config.yaml
hidden_size: 384
num_attention_heads: 3
vocab_size: 4096
hidden_act: "gelu"
rope_fraction: 0.25
qk_norm: false
attn_scale: 0.0884
parallel_block: true
init: "normal"
decay_fraction: 0.694
max_seq_len: 1024
max_steps: 5647
Each number is 128 + 32 x the weight over its row's rms, rounded and kept within 0 to 255. Layers, rows and columns count from 0. Numbers have three digits each. The size before them is the row's rms in percent of the matrix's.

# up: layer 7 MLP up, 1536x384, rms 0.449, rows 1019-1043, columns 0-127
# down: layer 7 MLP down (transposed), 1536x384, rms 0.247, rows 1019-1042, columns 0-127
up1019 098:091117099079124158084124117149133120127106091154075111050117155105115156136162128097113070103080121085104164148117142164155127095146129182096139123136094116090100139123167126057099103093102112181156159129139161141081111161121128084161133123088108065115077099130145129134143113124096139168154172146150129074106093128110162094195111114123099165163112067131101190112114139154155118060119
down1019 097:143137185071135127031130081105128157096131125146128162144125059119161143080145174144092129024142150121150126122125061130147179190121104113113099079188109157145102161156149131170127153150189194134092160110179050147153114153147111135059148123108121126102142113107130124102085120133170160148077149100163072132127125174157126141069105146189141157092116127132159169071109097153095132146148
up1020 097:146130111143080177112138082191112141126126080182121129146096150148127123119171116075186181091050093098122151134122133119165125107062122112180112120101150116112088126165090137096081147145137127161185105137112188090152119105167116124089153150151122083150096093159136140152108169113130164098130114104106132153104079062109094138095171159087117108151081176173122171126117169153150128104041
down1020 104:086146108175161182083108125134194101129159084119101108098112127136101101098182090142103178133096066160103129147120146107076083138132164169147121149132161088077110201127173109126142113161114120077144101165150108070141097212112125102117148114159135132088166126141149145117158079102133154137092095079080105156131118148131108133080071166075109185149110107083057069112117104166159167087127
up1021 098:151191105111174068170204107110099144111109088047123150125106092193129153160107130080139181155146125152124160092120105051128161145184153129104140146134060148115159165148092175115062099174210125110113169122128097169141099149141127135119094081166073185066147128079129076106149126148141120119087113127086098133136163127127148154059143145118112151112172123179147091136115136123122100088135
down1021 097:131077116072101143133129114164179127187114156092112144121175188074108140081107122116094116128104142150141120149105113203123098159131075069122114112143138131152195103172165000127101129168096094149098122125133143122092145143147108123165136059112105138120120148120125180107117198155133101116140104096175035069114158124118112128110116154117130141100100063182123141190118149186098173196097
up1022 099:082115127112155128173177167153132103096098153103085107169127104138140237151135143188113168111095147115120154079184085088133092095107084056174084142127146184157133148097154142138063147082111087117103106174108149134148143130163111108104123107110141106110111099144112146171103133095138133151135145149125165204110115133122158138162109157121089169191111158110142099106189110135121071149126
down1022 094:121156118114154162177102075059112143131087128117113078114125109142164068194122109067145232115132179193135157118130129190106132118098099064108083080128116063151143116234131131077173106076170094124164146135153149114122081107154145127129117080128159099101114145176126109116165120155061184137098099170108065165139117093137129155074108049131078119122140123145118071086088075107116097109201
up1023 104:039121175110085119112130123179112133137108116126142110124121082081125141106098150100189126104100120161093055081132160087107164101101038073124120119174162082176124149147164112113148151175143082085076111162080157121087104128141089122112130159171081066179172135110144132219086091109121074111110111104114116138094157173162083140210098146183152124097099091127141157147119085144144162158140
down1023 106:119119136081142088156163151197161192184131128116155113128091109120104150123084117203160161170097112130155161122144113132140147152128196140148132175101161150160124135136179062100112148152113130122104179151165145174161125183132131146109161109108079105147120123137153078124146132168126168096113166139157121128144173181167135152155126096143135149113191057121142136169153093174169081138159
up1024 100:144117128135152138150149132182143123140141087216054150121142147135161114147131182149143146113136123173143144128142181149048094163146137109108105142147143130183141125091183091158138144102128108124137179143112086126136134103111124144103125165126118124075144150140122133168097148083151067064130110217146152070150158149169114119132113134149070133086087129091136072142078175122132147138097
down1024 100:163104069133115123145101111131113170142175119166139091146123138114152138125121114143167070159045094146109148221135095116138107139133126120123126159127120090130099057111129140118138133135119100142153158135138102149178146089162165217133100077149118177112160150076077132060156129107153136131161101184098139110157101147089124091144143115174090095097138175056106090134185146137145088173147
up1025 093:053091168115179174112110102089098171183088120166143174153093085103134092121112129159191155085174135190096150196141150125147193101124144062105107123104055098154137144113170125089149108156154127106102109149127138093140122198160152104084100114067108085122139083120046099143090112156089061114108092104157096157128134108085081142167113159089061134116130132139112068107102096139073073176131
down1025 091:132155108196082108173179050106141131119152106155124168146149119118087150119101140115136111153101119082150156131139145103144060104184118114118146091080147117116050107138060151137099128141122141141118169140194165141127130163129131120148150089145146116134174119133153147175082168145105146098135124137145144126147112120169211100101135142122134172180095181157079130104107117153138141159068
up1026 103:150092132161125092149114108102159102175084135138126191123170106116125171114169158071119097107182134161113092097088142145136123119131128094144057090114171177086102125084174191183135094045095121190121106219175104117120160163159174124128197156121089120129123128079124150130079137145096109094139126110160101148115095121058187156129055170129111194100088105119117127084108137136117151137126
down1026 113:057128111187094110075097200096116134089163139179148134136131111164099139112154133091089158196141114112132132097108100091175133139102089107101124097111129142115086109116147167046072094083106142100088129094123101118141144121107172142139110182132112150150102058080078117124186152144124114157131155113123065139107112169147114127153137186149148164155133109159129132156082148143097150082049
up1027 105:180157172100118170123101113150194181127101104090104167110099130085115088164122068146088146109104089125100144069192101119083096078115086147195044151138100129162131079093180101063109130067136118121171102129163036211222161141185137113088104114159160110138139110148179128094062130122126104125168155130092162144135143111126104152176193123138098132151175162127135104139160153094097177155103
down1027 106:185166139103095129056166095133181136162161107111099091085140159136134215106154131117123177148127135133120167127119060136131152149164120124130192119113086103106085163135127122123108096049171146175105117128105111139157090190144124080094131094122134097164148104161167105110111125137167125109152124086162058158168056140121066136076138134154134146112152141113101134093149118118122113121054
up1028 093:151146109148112149139083156061104145086082120159110138116187142167124150116185200071138136085143153150115066137085116116057162170138076101105160085174158135182165172089161132138163124155158144172089103158082167178086140138117157154158158165122147134113143144103117203151145202083113117093151174146117200088144116124150097120102186160121160131126181123140085123114082156109105138122123
down1028 089:095119146140120118097134110161170120124102176124153065162112074181109125129103089188113156187102112144104122113177121083168110104086181104134123143140125130050075136126112091129135119136161110097153180094125112108181115149146121096093124089213135102129142128142108121118136105182098105126103086066084116152158129190115192118145090131121118138144102066111151077173151130108133075118172
up1029 100:055187146130154146116138218139081113114098128089171165157139121088125138115147189078133126178111083104162092079123111136041114129105134136099133184096165111096107143115078140162076130137177157180121153066112134134087084157117197146082092110050147096171139146117155150120164080071178156138154141144138115111157174105112143186152144134118173133149137131112094187134075144125117085086175
down1029 105:095118085145128142142150118168052095180101057115152110085128112089173156128152136150140108045135084150191073191170231104123145149126121165115149182142132172135173133112099149094153120189134109172186112068077161095110096084126128138104153148193167139197150133122128177078124115108102070139175139130078166125121106121144116108122128137143133117151116127113098138100159097130138142140063
up1030 099:078115144119143112146105121153144164142127093123077102130028153067166075114127105116098163167152115127134133123134174099104140157125153103176135096109156148148054179157123113109121150034107097181152104139105164134094119140163133126165100151134108115107086109177138164166120122094175160163185114142088081123180104099123162109175153098125162139105126129181112150126108109105156180130160
down1030 099:148154129116134141183128072204140098111116121160155159175132131132132145117185101123141171087096139155099157149061141079045167112142111187136132111166134101153128118140142154141133147055126192146113115155134130106109151178109114110139200102116134142108141136165151143089104115147149123117147131139157075125148103095122169099138115127131087133128086126140188079105110113049183069145156
up1031 107:140131188108124182124087111148161148165167129126122080095117168117188172119177196158134144103162115125182081070138135076112139107115095130132120137125114141143166118125136111104163119146130178095123103128149097163133062153079158180145141096169139107129172141066129154116131147076111172144149100107136137140145132155083092112167146117130150147076091164137118114153091139117164163171042
down1031 112:161131147093208128128101128100135125106109146140173148135123129109133158136156133087184148103120113110115048121120128137130125136160127145162094106118074124131131146139135150113088135171159118178138101120141117142101165134088178236137182221125176076075140120113091149085111126082115148091159079145180097090107127090140178175166145127136135126097081122164135090111147175106088156095151
up1032 100:091138143141131105082076128179139161126067159081156163111164129101093164133089142038158119143074109093155142124086112113063087153153049118068127130140104116174107113102041107129100095132114129146148144131154185082143137107164128196144152080091088133095094082144096088126130071187145201206143084061120123213141129116119145100114146138204131136161090128157102090174172152085155204125141
down1032 098:141156168221155148158126119117136189080161158117119138124071036107119125167123114124033133182117120109118073141122169132159147200167144125144120124118113091100112118164117186140094113123078138127097183141154107155181106164062141126099142143113164128096120138142100141148051159158136101120178177128132161145124094200151069131153131060157098114128155136146098176117116127112126130127170
up1033 089:189183107104144141139145129100181107206138110084131085095115144162130162100116142093102194186141114205138128134132076125166140162157173112108098088138144172101154079186088151099140118105084112127155127112133158102149140106129181117126091121057146058172146101081091116103101116100109118154105127100125174135156102104127093132106061124181098168145154120129142159151187153112140118172157
down1033 089:097120111109139125057161143154207129073118114152182140119101096034136102113123156138190135096154122090142090078112117119095093084084107091101152142151123106153078169097109123152146100118098155085083100148173132068078090141105110118176184000191068120089137110147184116154127162141145152133140147098141139115169159080122112164136143118129109097164093173129078104157135143159132119084100
up1034 099:183147066065113193097174114091100099099113157122085155076179112183139141128093082095154096116142129137110150132144152121095106139145082158172100168122157139098104075108123164087109132214141180167129082084146079129072139083170102140111147122124110136127163089100116162150098128126071147099155115121097100146098129150096132085107103177121115146169137144143179144104110127120117111105156
down1034 099:180106119182084124168053071084133136134111073132119120181152148100164184156090163121153086162066135137138074142129081126131116081101147168167148110154127093116184079110164115132120128123133145077134138047107155140100156118067186162132136039147172098174132108069048173098215162110069144137147069109182134163124124164122165166099133122104110128136148132114147143136143136116176196180145
up1035 099:163136102114112134122139065114167144139118144174124105096178148116093124102193138142097161070123100137136159087138130122088130130103204124225118122118193168124132142141105056145110126078089148092116045120136147145123097147089122086125154119121125156106211125115157130112117109090135111146094209093138147125113138093178096113115128168143132066084113156173133115090134114110086138109109
down1035 099:121157166219170142079138127140096088177122118102094105158148137118121149118100112129168100125110119093123160104124155125125133133090087143083113124108142100129087220115095116110123074138185124131085135145121122123162074161167130088161079136127151086172168116151160108209111106140152155137177142112138171117158103127108110118046120213091150146165096167102154051118125170109183098139158
up1036 100:196176132071120142081128115100146208109164115113145186117083162123151087099122125129154194135123086046148124080087122183134102146156152091091143195099119109118095125158099152052195159123140087125128112172147123114120145149160139140076153177151128108162106093104120148103124109135187182147095116097104154143132080102114120110104070128145077095164136105126108141171072128172182163136106
down1036 097:114144091085176090140146092177141078044127183143167073169176133151092122151191077129117119092074109112065126083112140131119130106120147175146131184109194133174089146097148164216117089141063105123120107122140183163100134131126165149144109085136057173110159124172140119080126087110147153093167125181147150116182097122107082129157138121109089139177150061183146115072131080153105102100130
up1037 088:101158155054096180119156120083141127109119168127227111138109115122189112134135115200163123114162129133173117102139098099112162107127149126189155139096121099155116139076134097147129143073162125121133174151154093125058073135192146105131144083172147123120091111149212180149173123105153058136109072099100110146161183112101089095148191096148107156136139146107051133128137174163133107078122
down1037 110:144114098181145102109120177175107130126155100116012120107145146133107157113145130077097146165098108155076108148134123130131113158118100102069086136168149156133135117126138127109149134209097129153141059128087124101173138122104122164138101167094100125144158161142029090137107126125131178109130144146163139114110066124191175128109099146134166091109086088135204114105123113106130122171139
up1038 093:113037055069209106105020050160106128129137130088115168125127094114133112120120156159099123155132139089176134151139122145106178100162187191176122109099134144057150163190096119150108121186107140151151092123080192107133108109112070067074154109098133111104080113165167122134133160110120158170128077137212122112072107106156171117093087123122134105114159132129150111128123137121132094111104
down1038 093:211222122143120083115167125145122108139160129216131114112136149098116094112152101119121156114156103149192088155156195146123107161142086115097137099169119121132123155100166144140145091097191170147121075138165110155095129119136183133104192112153163147095149110103091130165156168147159091153176111157105156148066138180158108138136139157110180135153162108088048110122078201152099137109158
up1039 099:246099121120109140117109122027176112146174078089114109144188084095158122126128172161122142130126172154133122132083093110174125153155126101130141146093139059105111076176122162130104108096079121129133134130046205144082163145167083139075107169076124109141123096180175132101178174088133104177105138164190114157075077140122105108126116092184159093159104191135136130139135123180078126150136
down1039 104:104087196147132139126081125102067074130105152088132049168135088056195159098127074122132084162152103175134182077094139101123169076113147121125187080071153151181104094183122139176081129120088172108127151161118112072138120113146121079154134068156122115111097139093123172138167136117101193210131126129129153115116100132130174143063164120168140136126189114108180094102121142126135089131176
up1040 096:171213184076133095173167135154139150119130119139152051134134116108120131141132170143092122165145178104199083150117120100133110142120127123135139119153059081139159150125151142103141176084087115137024101079092160068164099077052131153142077162173133090135087100090119096098072131135097149103158114142101116044096146104120157133155089100151161104108138135142085123157137135112172162135111
down1040 098:174140140159147069090085118163191085150144192079099144193102105117158116180107098052139097145153078136151150088128193132157167100166196135089161077144117119091147140155136108119144139101149120171167099164159075180152156212125189165125167133130147109134062122090071151128116137146135138161119105147134114127146111134100124128147114125109098120190139122116064145146095128155165086103105
up1041 099:179075109198162138019145143120162088126154158160090171122106053110129144158162104114137123153109091093078137130173106101198094056161127146168139168092176186106131148150089136074096148061097108128149154130110087141095126141084137145192150127113091091131157119155172173181115142111188142152184092156128114107158102140135152131140115134140142217114206143153106135155097172218102054108100
down1041 099:208139171112110181167109157105154084142147068156058089143119140111094134141134149125148128130163071129102119130152165103128149110193152148109150116167106160095056151122173153130072102144133123093083112063134120128100172162186162118099168137119175097118125049120142218153142123066158131178087094112082126153087184164079082118135143157184119132130129182081076098125085117159150119182191
up1042 100:063157178073077139112149165114169146138166089159131126128190084136097125200151168067097151174133130149168133119119157094190169146176157188118101115104066086156114119102113157133096059143145127188064112138221154134127145124083090137137171139107148160119140122119109107163057172104168148095163118089109127085147159114148086103132167147157072165068095180114150125169187064122070104133113
down1042 095:149093088184101122077093148128146142189144129084104100104108170093184146138076052135119100105123104181168148154089136088097107074142148106173110057111143170159088121089087098121085173160125170135154142160143117111077067100079150075143135094162075150140085140105163082123115092085095114112100071115118148092134196120128147109146101101100159161153116120133100162161092125140101150135152
up1043 098:143118159123104179118124148118157142126120109147163124037141095198123152146229098089143135116148081138066085110105164118112132144162062131138095208119132096131102076090170052133190151114108119173103153120129095102158139149145144041123110115132146103139129151112115139117106160140113106084109109155130111124089091115123092128166107089161106158102151103067173137158141105118143149121135